{
  "n_kv_head": 1,
  "head_dim": 32,
  "d_mlp": 1536,
  "norm_eps": 1e-06,
  "rope_fraction": 1.0,
  "bias": "none",
  "tie_embeddings": true,
  "parallel_block": false,
  "lr": 0.00186,
  "warmup_steps": 212,
  "schedule": "wsd",
  "decay_shape": "linear",
  "doc_mask": true
}
Each number is 50 + 15 x the weight over its row's rms, rounded and kept within 0 to 99. Layers, rows and columns count from 0. The size before them is the row's rms in percent of the matrix's.

# down: layer 3 MLP down (transposed), 1536x192, rms 0.0843, rows 511-563, columns 128-191
# up: layer 3 MLP up, 1536x192, rms 0.0944, rows 512-563, columns 128-191
down511 097:74 16 26 30 19 35 51 43 40 55 29 79 63 33 41 48 39 49 70 42 37 41 48 47 77 62 38 56 52 68 44 38 79 60 32 57 48 54 50 40 66 32 33 23 48 60 74 35 59 57 53 66 45 63 52 53 38 40 39 27 43 68 49 33
up512 103:32 69 48 43 74 62 39 40 42 52 17 64 62 43 50 54 90 46 59 41 31 29 39 47 30 54 32 37 41 58 39 35 62 43 50 63 44 70 54 76 72 57 33 56 48 68 49 42 41 57 31 61 34 47 38 58 49 43 58 43 44 48 43 20
down512 101:52 84 28 33 62 43 39 36 73 46 59 50 32 43 54 43 42 51 39 56 66 42 56 51 81 47 40 58 55 43 45 44 33 70 54 55 52 47 23 46 65 43 51 66 39 70 16 62 70 49 59 58 49 59 48 54 49 47 35 47 57 65 68 30
up513 108:34 63 70 12 84 55 54 27 75 37 54 61 47 35 41 53 47 60 41 60 24 30 47 39 40 62 43 43 44 47 49 72 73 66 74 72 59 42 53 57 47 41 26 53 21 43 72 71 45 37 52 43 47 28 65 40 57 44 67 47 57 32 70 54
down513 103:44 24 66 48 37 30 56 45 56 49 78 48 85 44 57 51 49 32 62 45 29 87 77 53 44 76 57 41 39 54 30 81 41 53 74 69 58 56 45 57 56 61 57 71 63 48 56 50 30 32 47 34 50 22 12 89 45 40 42 50 46 24 45 58
up514 091:38 44 57 44 44 29 36 20 74 64 33 50 36 19 52 66 63 23 22 38 23 70 67 42 48 58 55 65 33 57 52 32 51 38 72 96 68 52 28 58 69 60 38 51 44 78 41 66 18 60 74 48 52 49 46 54 40 57 59 38 62 14 63 57
down514 082:52 37 46 42 35 48 62 29 67 49 29 60 62 55 49 47 50 36 27 50 58 69 41 25 59 71 49 49 43 31 50 31 56 19 37 73 63 54 36 42 55 99 59 54 46 28 37 63 37 57 57 17 68 89 60 62 52 38 60 44 43 57 75 47
up515 103:43 54 50 34 59 69 55 63 52 75 69 37 49 49 63 56 38 50 67 41 45 76 35 72 60 33 26 86 52 56 46 44 53 68 75 59 29 50 53 40 39 57 34 47 54 43 35 60 62 50 41 55 57 48 40 28 41 38 63 55 81 21 47 60
down515 098:66 31 32 72 44 22 55 48 68 35 63 40 58 57 74 57 66 72 48 44 46 64 77 71 31 76 50 43 54 48 74 62 51 53 48 62 67 51 55 37 40 38 18 42 77 18 22 43 48 79 37 66 38 44 27 27 60 51 49 47 58 38 36 83
up516 090:52 58 55 38 77 60 39 39 60 69 39 43 59 27 59 58 51 58 53 63 63 48 50 39 50 39 43 47 87 60 52 75 44 38 67 59 51 20 28 59 29 51 55 66 57 65 27 52 66 51 70 46 65 70 29 70 50 19 91 44 57 92 55 44
down516 110:58 50 27 51 58 74 57 49 51 43 27 38 59 28 68 48 68 71 62 36 87 59 55 53 75 55 39 65 68 56 59 52 65 40 52 47 61 15 33 75 44 41 51 60 88 35 54 34 28 38 36 38 58 41 47 41 74 48 53 65 57 77 72 42
up517 105:57 69 44 40 43 78 49 55 52 70 30 58 64 72 60 62 56 59 69 74 58 55 18 28 55 70 27 32 58 64 59 38 44 38 68 55 64 20 45 52 64 70 11 42 51 50 34 49 41 64 56 45 45 52 83 69 48 60 49 41 61 45 56 31
down517 102:41 48 44 44 45 74 42 62 40 57 64 57 60 53 26 60 61 57 32 30 49 60 70 69 61 54 60 52 39 67 62 21 52 64 67 29 29 26 35 68 44 35 33 57 43 26 68 34 43 49 53 48 56 41 37 45 55 78 77 47 69 51 47 38
up518 088:16 68 47 60 73 40 35 48 43 42 53 28 40 54 62 52 69 61 52 62 48 47 70 63 45 68 49 70 45 58 44 42 46 91 62 65 51 31 75 62 32 27 60 58 57 49 63 53 60 61 54 26 44 58 69 30 61 36 81 46 52 24 57 48
down518 099:30 50 64 44 71 71 27 44 47 42 57 31 39 40 61 30 67 55 75 56 64 52 56 62 73 43 50 58 51 87 42 58 36 75 62 49 45 42 38 41 49 35 56 43 50 42 37 70 41 47 65 37 52 31 61 53 68 43 72 55 50 53 55 44
up519 103:52 67 51 62 44 38 46 38 38 57 61 36 53 68 56 60 81 61 68 59 57 54 35 32 58 62 31 36 26 57 38 63 49 54 61 53 58 54 23 83 47 13 51 66 43 68 48 40 25 47 60 29 23 28 63 63 69 30 55 59 66 49 33 38
down519 083:51 45 74 38 40 72 64 52 41 39 77 39 37 54 50 38 65 48 67 32 77 52 27 47 92 63 54 43 26 17 51 45 20 80 50 36 51 47 34 96 23 54 62 34 42 54 80 72 62 44 17 50 39 46 47 43 60 36 63 51 49 51 45 42
up520 098:52 78 36 55 48 71 48 17 58 41 60 66 65 29 69 13 63 43 52 74 67 68 55 42 34 58 32 49 26 54 47 58 39 91 56 61 47 79 50 52 80 12 19 45 55 48 48 47 39 52 83 31 30 43 68 59 70 36 57 60 61 68 55 29
down520 084:26 89 71 53 25 41 58 45 43 31 47 42 60 32 26 86 15 70 77 46 79 55 49 36 40 67 51 53 79 34 52 02 57 46 30 20 53 59 35 63 41 51 45 23 67 56 20 15 49 37 47 47 65 57 54 36 39 32 47 61 83 87 58 42
up521 102:38 37 44 39 87 73 19 49 41 64 42 63 10 57 62 26 56 45 35 41 34 74 68 74 61 41 38 44 54 86 39 65 51 39 70 44 40 59 32 52 61 62 39 49 40 53 39 52 67 49 72 68 50 45 58 63 57 27 65 55 41 51 40 52
down521 131:60 68 45 55 44 53 56 41 57 42 64 48 53 66 47 45 44 56 46 57 40 67 58 79 43 64 25 22 58 67 52 38 64 49 72 23 50 28 55 47 38 58 47 61 58 57 64 47 52 61 30 64 41 61 71 49 96 68 66 69 60 37 41 40
up522 089:57 58 54 37 67 61 39 40 40 46 52 73 45 27 50 52 55 73 65 73 22 37 67 48 45 44 22 45 53 62 44 44 68 39 27 53 63 23 56 71 31 62 54 54 30 83 44 59 23 43 42 54 59 48 53 43 45 44 53 36 51 45 49 40
down522 101:45 47 38 27 52 60 55 41 62 28 51 78 56 29 71 47 58 85 58 55 40 63 49 52 37 43 34 30 66 55 52 40 54 33 19 44 26 48 47 56 56 45 50 59 53 55 50 44 40 50 47 55 54 63 59 51 38 32 55 41 47 45 60 41
up523 104:37 51 82 25 38 63 52 33 70 37 25 37 21 49 67 38 38 74 64 43 40 29 33 44 44 63 00 39 45 57 50 58 80 51 48 48 35 70 56 49 52 47 56 57 48 68 45 61 48 35 75 57 47 68 86 47 74 35 45 65 28 40 47 44
down523 097:51 53 47 56 36 37 61 15 49 37 54 37 18 63 72 54 25 80 55 32 58 47 46 59 42 62 43 24 46 76 22 65 37 54 83 46 46 98 45 57 59 62 51 47 46 28 28 43 55 49 42 55 76 69 65 64 59 33 42 42 22 58 40 40
up524 095:50 57 69 55 70 40 35 61 39 54 50 43 45 19 34 61 65 83 53 48 46 59 67 58 54 47 36 43 34 50 24 67 58 47 42 66 39 68 52 87 58 42 70 66 47 55 56 37 47 82 44 67 67 45 49 40 63 12 61 60 73 40 44 57
down524 074:38 55 34 38 29 24 42 61 55 41 59 39 62 56 58 43 58 54 40 30 42 55 43 34 37 42 23 64 98 45 67 58 80 40 59 63 39 37 53 39 44 58 45 56 54 65 57 71 62 55 25 76 56 60 67 30 58 76 63 36 52 46 59 57
up525 102:56 74 55 80 71 65 31 45 31 31 31 40 32 48 39 44 52 55 48 51 34 30 48 85 70 52 36 70 33 58 37 36 60 62 50 52 52 38 75 57 53 46 50 44 53 47 41 50 28 34 49 37 43 50 66 50 47 40 55 38 32 49 47 52
down525 090:35 17 47 56 38 35 67 42 92 45 75 48 51 43 31 30 64 68 53 24 41 51 41 52 56 47 51 28 67 38 51 86 32 56 57 65 42 58 54 41 39 39 35 35 64 32 36 32 52 54 54 50 53 67 71 59 43 56 46 52 63 25 34 50
up526 097:37 35 46 36 68 63 49 55 31 49 32 37 45 39 57 68 64 29 28 48 59 59 67 37 84 75 26 64 51 76 60 49 51 33 52 76 44 46 43 38 24 57 61 76 45 37 45 69 53 32 47 32 40 50 45 26 42 28 50 67 49 29 69 76
down526 089:53 46 78 43 68 22 61 68 66 73 42 47 54 64 51 54 30 32 47 58 32 24 47 54 58 45 57 34 42 57 59 53 48 80 55 56 50 69 57 61 63 66 37 40 66 28 46 42 47 53 54 47 39 39 38 49 38 32 43 71 49 42 52 59
up527 118:45 57 58 49 74 44 37 20 90 49 17 50 56 69 62 65 56 53 63 55 30 46 42 58 32 53 50 31 57 52 36 62 50 64 51 59 45 53 44 56 63 66 18 67 56 88 56 44 27 57 35 47 60 55 69 57 73 47 47 60 58 21 48 36
down527 148:55 53 62 50 58 81 44 41 43 49 63 52 49 58 30 59 48 50 43 69 44 60 45 61 32 47 57 40 38 52 36 37 50 41 42 85 61 48 44 26 39 43 47 51 28 55 65 35 34 77 38 57 41 48 42 76 59 46 23 35 17 30 28 50
up528 100:64 76 40 56 63 30 23 48 57 48 48 47 04 56 73 62 71 42 27 52 49 46 33 71 47 31 44 59 48 73 35 46 58 49 54 67 35 71 51 85 65 49 27 70 43 77 55 41 40 57 58 20 55 55 48 42 37 25 59 57 34 29 48 47
down528 103:73 51 64 52 52 58 41 38 48 56 36 34 33 30 60 46 87 49 58 40 20 56 62 79 33 56 76 72 32 53 23 55 72 57 46 53 54 61 60 48 41 51 17 62 74 64 56 59 55 49 36 29 65 46 56 41 37 75 60 42 46 50 43 57
up529 078:48 50 67 42 62 54 59 38 54 43 57 46 49 49 60 45 30 75 46 48 62 38 34 77 64 49 50 23 69 51 21 43 32 42 73 57 53 42 24 67 43 55 56 72 45 60 68 48 53 56 53 65 45 47 65 40 92 34 67 64 42 49 34 57
down529 071:28 55 68 33 60 39 73 44 50 45 45 48 66 58 62 47 21 71 37 46 61 37 48 45 61 54 49 25 65 44 36 53 37 45 62 53 48 39 54 46 41 47 56 63 32 48 47 44 59 36 54 57 57 57 57 41 67 35 83 72 45 50 31 47
up530 108:34 61 63 56 56 60 49 18 53 57 50 61 26 62 56 51 60 64 49 71 31 48 62 43 54 54 45 29 44 55 63 95 54 65 41 70 28 57 30 60 60 53 37 53 59 75 58 71 17 51 64 59 22 68 80 86 62 18 53 64 49 53 64 40
down530 116:43 71 68 21 56 65 53 41 45 69 55 28 61 41 56 39 72 22 53 49 43 61 27 45 34 38 32 96 53 26 45 59 44 59 79 51 69 54 47 49 54 61 35 42 38 44 67 38 53 62 51 48 52 62 44 76 44 47 15 24 45 53 55 22
up531 085:49 51 61 34 61 49 36 36 15 60 42 45 30 50 65 57 60 59 71 62 31 40 30 62 73 43 56 59 54 51 43 28 50 69 38 50 57 81 31 66 43 65 64 61 43 64 48 57 58 48 36 46 67 57 44 50 39 51 47 54 39 27 44 47
down531 076:47 16 50 75 55 59 51 56 56 51 61 51 68 61 32 54 45 50 54 51 45 43 76 51 27 54 40 36 64 51 54 62 36 35 48 31 67 40 39 36 58 32 63 42 63 61 28 14 27 42 36 55 53 42 71 41 68 53 50 58 68 58 65 55
up532 103:29 46 78 47 85 48 47 36 47 68 43 42 22 49 60 58 52 46 58 35 41 57 51 49 57 11 59 53 30 57 54 63 55 59 37 88 33 58 41 59 57 32 81 37 28 66 64 67 40 49 80 58 43 32 33 34 43 38 48 72 58 52 50 82
down532 104:45 55 45 56 26 48 40 60 68 90 60 58 62 78 63 71 43 72 29 23 47 79 56 59 35 67 78 62 38 39 78 61 31 58 51 34 79 42 31 60 53 47 72 63 50 35 54 42 69 29 48 60 60 51 41 57 39 48 44 46 48 61 36 57
up533 107:54 64 57 23 47 59 50 43 82 53 35 30 51 58 45 66 40 78 41 77 23 44 63 43 55 63 70 51 42 68 57 47 63 55 57 61 48 48 51 62 56 71 19 37 46 51 53 70 33 55 26 22 46 50 76 45 84 65 42 43 44 31 63 40
down533 115:41 43 62 58 64 33 47 53 34 61 27 28 86 49 57 38 51 69 71 49 59 52 55 46 32 67 46 75 43 51 78 65 50 49 58 49 45 30 11 48 42 78 50 41 52 58 57 62 45 64 55 77 75 53 47 53 39 43 41 30 36 37 43 33
up534 114:60 48 54 12 53 57 34 10 36 41 65 51 68 60 73 52 48 54 47 60 66 69 39 51 50 53 26 60 61 58 42 51 66 45 42 51 63 50 39 50 41 54 40 54 42 66 49 42 34 51 67 59 50 30 21 55 65 51 53 60 42 39 33 47
down534 096:17 61 77 66 49 23 46 65 29 58 38 41 70 60 33 43 24 33 82 57 55 40 25 10 53 47 74 63 72 70 69 58 53 40 55 40 43 37 46 44 33 37 59 31 45 63 45 47 32 52 49 45 64 49 59 43 47 46 51 69 53 70 29 70
up535 097:36 37 34 26 61 44 34 35 62 38 31 22 33 54 49 35 53 51 57 49 64 28 73 68 41 37 50 54 55 60 41 51 40 66 40 94 63 40 50 46 50 66 35 70 40 29 46 82 29 59 57 05 55 69 22 41 35 60 25 72 31 49 74 54
down535 088:62 40 43 43 50 76 48 41 35 47 43 38 46 58 59 71 40 38 50 58 59 69 57 47 65 35 42 37 40 33 49 32 69 82 37 52 76 56 58 50 73 63 63 48 41 48 63 51 54 27 51 43 42 47 38 45 42 45 42 44 59 51 29 42
up536 094:41 43 49 45 97 54 27 40 48 65 18 68 39 75 29 69 82 49 61 53 50 54 55 52 77 49 27 59 56 55 50 50 53 40 63 76 66 59 45 61 42 20 50 56 40 54 46 40 47 60 36 55 39 51 73 36 42 50 55 67 51 53 50 53
down536 085:28 54 52 57 66 55 33 55 62 49 38 59 44 77 42 31 57 62 24 66 95 64 23 45 42 41 20 51 46 39 49 79 66 41 51 50 58 89 73 30 64 51 48 76 31 74 28 57 52 55 56 54 48 69 49 16 37 45 60 59 72 54 48 55
up537 104:43 47 51 38 58 48 51 28 65 58 32 31 23 47 68 40 41 41 55 47 54 41 68 46 40 69 47 66 51 77 31 34 46 44 84 65 46 42 70 62 84 42 53 36 57 59 34 66 61 83 40 57 48 44 47 41 40 66 56 39 26 32 65 56
down537 107:56 21 34 59 50 49 42 72 33 64 86 40 20 68 70 55 37 52 41 33 63 44 50 37 77 36 84 47 50 48 70 76 43 56 59 71 10 72 60 70 60 49 37 58 60 29 51 49 52 56 59 80 60 14 65 49 55 42 25 38 54 40 76 44
up538 091:36 58 48 63 50 37 83 36 65 52 41 15 46 59 50 60 73 65 29 73 32 45 53 45 50 35 54 34 54 52 17 32 78 33 47 58 38 09 66 57 56 43 61 74 62 77 44 56 70 68 50 43 14 63 67 49 48 25 65 35 44 47 80 41
down538 097:56 60 54 50 51 61 49 26 61 77 50 12 55 44 51 38 44 64 51 53 55 52 20 24 72 62 56 24 62 75 32 66 75 53 41 34 49 32 38 53 70 19 36 56 49 75 48 62 61 73 50 63 17 42 42 43 53 51 58 46 54 58 43 50
up539 089:32 35 33 50 71 55 19 40 42 78 62 39 31 64 63 60 79 69 46 61 73 55 62 44 80 49 31 39 38 52 49 96 61 46 62 63 40 40 21 62 55 57 65 46 73 41 62 48 77 20 60 30 44 48 61 50 51 50 76 26 60 55 67 48
down539 086:43 44 34 59 46 88 46 57 44 50 35 61 40 57 75 42 51 42 75 33 49 66 67 66 51 47 78 10 49 29 47 48 66 79 46 31 21 50 52 65 47 52 48 34 43 70 43 64 47 51 50 36 65 29 47 34 57 49 65 42 38 43 40 51
up540 095:46 45 52 40 58 69 54 67 71 60 39 49 46 23 74 39 70 55 39 49 39 58 59 68 62 51 13 39 46 51 38 89 54 39 59 74 52 27 67 41 55 63 49 57 38 50 27 49 49 45 59 41 46 66 42 67 57 34 69 41 48 53 46 43
down540 101:27 59 41 14 36 61 51 53 47 66 46 74 50 45 58 65 51 52 47 55 25 31 46 67 46 48 49 48 22 68 58 57 50 64 54 64 52 52 67 67 39 53 25 55 41 62 41 32 43 52 47 42 49 29 34 39 76 29 55 50 52 64 47 64
up541 096:61 63 46 43 61 56 11 50 69 59 50 52 69 11 45 60 46 64 74 38 37 44 59 14 37 58 43 57 30 51 50 72 48 40 64 38 71 64 61 67 85 41 32 89 34 56 60 37 41 41 65 37 43 50 58 40 58 61 49 37 56 48 43 38
down541 078:67 49 53 57 42 52 72 59 20 35 61 36 61 58 30 56 54 58 40 71 63 83 09 46 61 32 22 72 66 63 55 42 32 49 59 33 26 33 48 48 24 42 81 62 68 32 61 56 73 73 42 63 41 47 21 55 47 38 74 53 51 68 30 56
up542 100:63 39 52 31 65 88 43 49 79 45 24 36 66 38 60 35 59 73 46 43 70 85 57 44 84 33 39 72 29 64 70 42 41 66 43 58 41 45 47 54 54 22 44 29 32 63 48 70 22 44 18 72 49 17 51 42 44 42 60 60 87 80 48 46
down542 088:73 65 54 54 49 70 40 59 61 44 30 36 75 26 53 23 43 53 51 23 25 78 54 77 55 25 49 72 53 34 62 11 58 43 62 68 42 44 49 48 43 31 49 36 51 33 45 55 43 50 15 33 18 45 43 60 51 53 48 42 59 71 50 31
up543 098:33 59 68 69 52 49 62 63 30 40 54 29 36 32 41 28 37 68 49 62 56 77 69 75 50 50 52 47 29 48 56 42 70 44 77 50 50 52 37 46 52 32 39 58 51 41 64 54 56 58 43 49 55 53 51 41 49 43 62 74 42 70 33 90
down543 092:51 36 40 59 58 43 32 53 49 51 48 49 48 61 36 13 30 61 25 55 47 55 80 56 51 31 33 68 35 49 43 57 32 43 54 47 48 51 55 27 69 46 50 57 30 45 48 64 56 48 57 67 50 32 52 38 23 42 67 41 58 48 33 64
up544 104:84 48 23 61 50 60 26 61 41 52 49 53 47 59 67 37 76 68 60 57 65 44 44 43 66 58 48 45 38 88 29 50 45 53 64 77 59 49 69 52 40 67 29 46 41 47 42 45 55 32 59 65 44 55 69 53 44 49 48 64 42 55 39 55
down544 105:30 39 66 71 71 78 60 56 56 60 24 64 30 65 65 41 40 59 52 39 69 20 58 39 53 32 43 46 65 32 35 65 34 19 64 57 55 47 47 76 42 51 39 14 63 31 39 58 65 43 52 59 03 65 56 65 42 23 35 06 31 57 53 65
up545 098:38 61 25 65 51 50 43 50 41 42 32 71 46 46 83 55 56 32 64 41 49 46 45 58 83 60 35 57 55 45 39 50 74 51 62 65 52 38 23 82 58 49 67 35 33 70 39 48 35 76 57 46 52 52 43 26 57 23 63 62 58 82 36 38
down545 098:36 30 25 25 57 57 52 36 49 41 62 62 36 69 79 42 39 55 73 30 56 54 56 50 34 55 49 61 56 41 43 53 41 54 37 58 33 67 40 64 66 52 48 48 42 37 77 57 59 42 74 56 59 53 35 73 33 64 45 82 73 74 36 72
up546 096:62 72 59 20 50 38 60 54 46 58 66 30 46 55 58 64 44 39 45 53 49 52 74 47 54 57 15 58 42 59 50 73 50 87 73 52 44 20 61 68 59 43 48 49 38 72 35 42 41 55 46 27 39 56 62 48 55 51 68 64 68 47 50 21
down546 118:61 49 53 46 52 68 64 62 62 51 82 60 38 47 62 78 61 40 37 64 53 52 53 48 73 65 52 40 46 61 33 67 58 65 59 52 17 40 22 54 49 32 69 28 51 48 34 50 45 52 60 19 40 57 54 15 70 63 73 67 59 43 60 43
up547 110:46 61 33 49 46 66 55 53 47 48 49 49 69 31 48 47 97 42 45 52 47 42 45 36 49 44 46 53 56 89 37 42 55 69 83 57 73 56 55 56 38 19 50 36 29 31 63 41 57 44 88 46 34 45 44 75 84 46 94 83 91 49 50 40
down547 110:68 38 35 55 50 79 40 43 35 45 31 55 56 41 27 77 73 45 31 48 38 74 63 34 51 59 64 60 30 56 64 38 45 50 49 40 79 46 69 25 32 57 45 33 43 54 60 47 77 49 69 39 55 57 50 50 70 56 36 63 60 34 48 41
up548 098:61 45 47 48 61 64 66 25 82 60 25 55 35 61 38 48 61 19 54 33 65 50 62 35 46 29 39 47 54 46 71 44 75 58 60 53 75 48 41 56 78 35 26 59 27 43 58 73 28 48 44 57 28 12 45 65 31 36 53 69 64 66 67 75
down548 111:64 64 71 33 44 34 65 47 37 40 60 51 67 80 33 76 59 49 26 31 33 64 45 35 40 22 47 57 42 40 32 40 79 66 71 43 52 52 48 48 35 75 84 32 48 52 53 56 58 58 72 37 55 89 73 66 47 45 70 74 73 48 39 31
up549 085:55 32 70 56 69 62 40 36 54 80 36 29 26 69 41 25 39 54 62 74 28 36 79 59 88 30 53 35 53 66 34 29 24 59 67 68 60 43 15 54 27 31 38 58 18 62 74 43 52 45 63 37 27 44 73 55 66 23 57 50 52 52 54 40
down549 087:37 42 66 52 70 29 66 50 47 99 23 30 60 55 60 23 44 63 66 41 46 67 76 59 63 44 35 42 73 48 38 24 29 54 84 56 50 29 41 47 42 43 65 59 46 32 54 38 42 69 48 40 44 55 48 50 66 52 77 60 42 30 63 51
up550 084:34 72 50 05 53 34 30 63 56 41 70 35 43 38 46 64 46 66 51 70 32 81 58 83 66 65 28 52 43 70 52 69 65 73 68 27 24 30 39 63 32 47 48 44 41 56 42 56 53 39 36 56 40 42 60 30 57 31 69 55 78 34 57 62
down550 094:25 47 34 39 80 51 59 72 51 53 66 52 55 40 52 56 54 36 61 60 33 62 71 30 60 95 41 57 48 64 40 52 39 75 73 25 45 30 44 64 35 46 61 42 41 54 57 53 47 33 45 31 25 43 51 42 70 24 65 49 77 38 69 28
up551 098:37 84 77 66 49 60 68 32 68 53 27 31 52 63 40 45 69 61 48 52 39 41 21 36 50 47 35 34 26 58 59 40 49 37 49 75 55 58 50 53 41 43 37 45 65 42 49 81 40 48 46 57 19 37 77 54 59 54 59 54 48 68 57 58
down551 106:24 28 18 48 59 51 42 58 74 63 46 42 45 42 19 70 60 43 55 43 58 51 24 58 45 54 57 28 30 60 46 54 58 24 56 67 37 56 70 42 35 71 69 37 52 25 61 67 55 34 23 68 13 60 53 60 31 52 29 51 42 34 57 35
up552 097:29 43 38 16 47 65 48 38 49 66 30 38 35 36 47 61 40 65 58 60 52 54 27 39 43 48 32 59 53 46 32 46 39 39 42 53 57 70 26 49 57 44 60 80 39 99 35 75 45 36 59 48 37 60 26 42 41 68 47 39 40 50 31 55
down552 084:42 26 28 58 34 32 50 66 62 54 28 84 23 55 59 62 32 59 51 49 46 21 31 39 48 67 20 77 56 58 72 54 41 30 40 58 40 44 08 54 34 20 33 27 69 85 32 54 58 44 49 47 44 31 63 53 42 51 58 42 49 65 61 73
up553 095:60 54 55 48 60 86 56 38 45 52 59 55 62 58 35 68 46 58 75 82 55 28 61 37 48 64 55 32 45 55 37 28 52 34 93 64 60 30 83 60 60 37 31 38 38 63 44 45 64 41 65 65 02 37 58 56 53 62 46 57 61 35 43 44
down553 087:60 66 40 58 44 70 40 62 33 66 45 73 68 28 43 49 38 63 42 39 53 45 68 53 41 52 43 58 55 51 26 33 36 45 43 32 71 42 50 69 55 35 42 30 53 42 54 55 65 57 44 42 52 43 93 44 65 33 33 52 68 43 45 59
up554 110:49 41 73 39 75 66 62 25 49 37 47 46 51 69 51 31 74 64 55 59 40 35 62 72 32 46 52 59 57 66 00 22 51 73 73 47 48 58 70 67 46 41 59 36 28 87 58 30 50 47 71 66 10 39 63 60 72 48 48 52 39 34 68 32
down554 109:39 64 39 64 35 61 48 42 43 49 48 52 36 65 52 54 72 53 70 52 34 55 66 72 54 35 58 79 37 50 31 48 48 57 44 75 76 51 74 18 44 68 30 69 48 31 48 53 45 41 43 49 56 32 58 86 44 51 59 36 19 37 52 40
up555 106:05 59 56 63 60 62 49 48 67 51 67 60 60 24 64 43 57 87 55 60 64 63 62 43 80 57 49 47 48 57 54 57 64 33 51 74 29 45 36 47 43 55 27 55 35 54 70 58 49 61 75 36 40 48 49 67 47 53 49 59 53 70 37 59
down555 098:35 43 36 44 47 72 75 46 33 37 58 55 53 53 81 37 64 49 51 72 54 31 43 63 78 50 31 22 51 27 59 61 63 43 64 48 68 52 56 51 59 51 62 61 57 07 34 50 44 64 50 47 67 35 57 54 61 33 45 89 53 34 46 57
up556 089:53 53 65 30 66 68 49 53 56 59 43 45 20 31 48 47 36 58 65 35 46 63 67 66 37 56 40 68 51 66 57 69 48 46 78 51 52 43 50 61 50 42 29 60 50 51 59 69 33 59 49 24 71 56 28 43 67 14 55 53 74 86 38 54
down556 119:40 42 58 50 61 61 54 27 56 68 36 51 34 32 57 50 42 67 40 63 50 69 69 62 71 56 62 63 65 58 77 47 53 51 67 54 29 35 35 62 23 32 30 32 50 29 57 58 57 35 54 37 70 41 53 41 49 47 59 72 71 75 52 47
up557 107:57 61 71 45 68 63 80 33 70 73 38 32 33 58 41 36 55 71 62 72 41 49 34 40 44 62 33 61 37 50 47 45 65 57 49 71 34 21 67 45 44 50 51 66 61 70 65 71 65 55 51 52 31 40 46 54 60 49 41 36 51 48 50 56
down557 095:56 39 38 60 67 45 63 42 19 30 41 51 34 53 55 63 48 83 60 68 63 70 53 43 63 53 28 46 46 56 57 32 35 55 66 31 34 50 39 43 62 63 65 28 58 36 50 35 54 37 61 51 52 59 55 77 70 48 68 22 33 67 59 74
up558 111:22 39 75 42 81 61 65 57 54 45 38 32 40 33 54 40 48 72 45 56 54 62 44 40 72 52 53 63 52 36 24 71 41 59 58 56 59 64 66 73 44 31 61 80 43 52 46 50 52 38 50 61 64 59 34 59 69 46 59 58 43 41 26 82
down558 110:83 61 80 44 19 52 45 36 37 62 72 38 38 57 65 57 40 53 35 69 19 37 50 74 48 29 56 35 22 43 44 45 54 75 62 62 49 63 37 44 56 53 77 48 53 56 49 21 34 58 52 51 39 70 48 42 23 44 39 43 42 72 59 52
up559 128:32 45 57 59 69 77 53 33 55 54 63 43 52 45 71 49 79 66 51 42 50 41 63 45 53 44 26 77 54 46 12 42 54 42 65 40 50 41 42 57 51 30 63 71 21 48 56 71 60 35 56 58 30 38 56 33 47 45 52 65 49 58 32 58
down559 150:51 40 49 49 46 60 43 63 50 39 56 51 56 48 57 25 58 62 47 57 74 52 49 23 61 78 24 39 52 38 89 43 60 74 28 32 29 42 60 49 22 42 50 43 42 44 57 54 32 46 85 36 53 48 57 42 35 54 69 57 20 36 47 47
up560 102:07 64 37 60 67 39 36 25 58 53 57 38 28 45 56 61 61 50 58 43 53 71 32 26 59 34 39 33 47 36 59 57 71 41 38 71 46 72 28 73 45 68 56 56 59 51 43 75 32 68 91 43 62 57 18 48 47 19 54 44 63 66 46 53
down560 092:35 47 58 55 36 45 39 63 28 65 56 46 59 50 59 42 28 71 55 66 62 44 42 77 20 18 34 53 64 52 37 39 53 58 60 40 62 71 43 58 55 35 39 33 69 43 69 48 57 38 69 68 56 79 51 55 60 24 37 57 38 58 10 39
up561 105:55 44 55 49 63 73 43 32 31 40 29 44 19 52 43 38 69 37 34 54 63 45 62 39 65 47 14 69 59 49 45 62 90 66 39 48 55 73 46 75 45 48 47 37 40 36 37 62 51 52 43 59 60 21 51 69 52 28 45 46 65 68 44 48
down561 109:73 31 31 57 48 94 50 52 65 45 28 31 41 58 28 70 65 37 72 50 43 45 17 27 43 55 56 60 38 52 65 54 71 43 69 62 49 44 50 23 73 70 57 40 19 63 38 61 64 43 62 45 11 49 42 55 55 39 28 52 41 45 74 49
up562 099:28 43 70 48 41 30 40 44 74 72 37 53 30 21 64 67 62 54 70 65 50 33 60 31 48 66 54 56 48 49 60 51 72 29 39 47 46 55 67 76 84 50 53 69 14 67 62 52 21 61 72 55 67 31 62 65 63 44 36 68 60 55 68 66
down562 094:69 60 61 67 42 45 37 60 40 47 40 53 39 46 48 70 52 19 62 56 32 46 58 65 33 61 31 51 54 53 50 53 68 57 42 23 55 46 66 36 58 40 78 54 54 50 39 27 43 38 59 36 46 62 54 42 47 47 39 44 63 33 58 66
up563 109:65 54 52 19 59 73 58 40 41 18 37 68 47 45 52 36 77 58 36 54 43 50 50 74 58 42 43 45 50 72 53 54 56 72 52 54 36 61 45 61 49 57 16 32 29 38 34 71 57 31 75 26 45 37 64 36 31 36 58 66 55 28 58 48
down563 110:57 40 42 62 63 49 63 57 53 70 48 55 38 45 43 61 92 67 30 54 46 46 46 55 35 47 55 38 56 23 31 51 37 52 56 37 53 28 66 30 45 65 57 46 27 33 64 34 62 47 44 56 59 52 18 39 45 58 62 66 70 46 60 81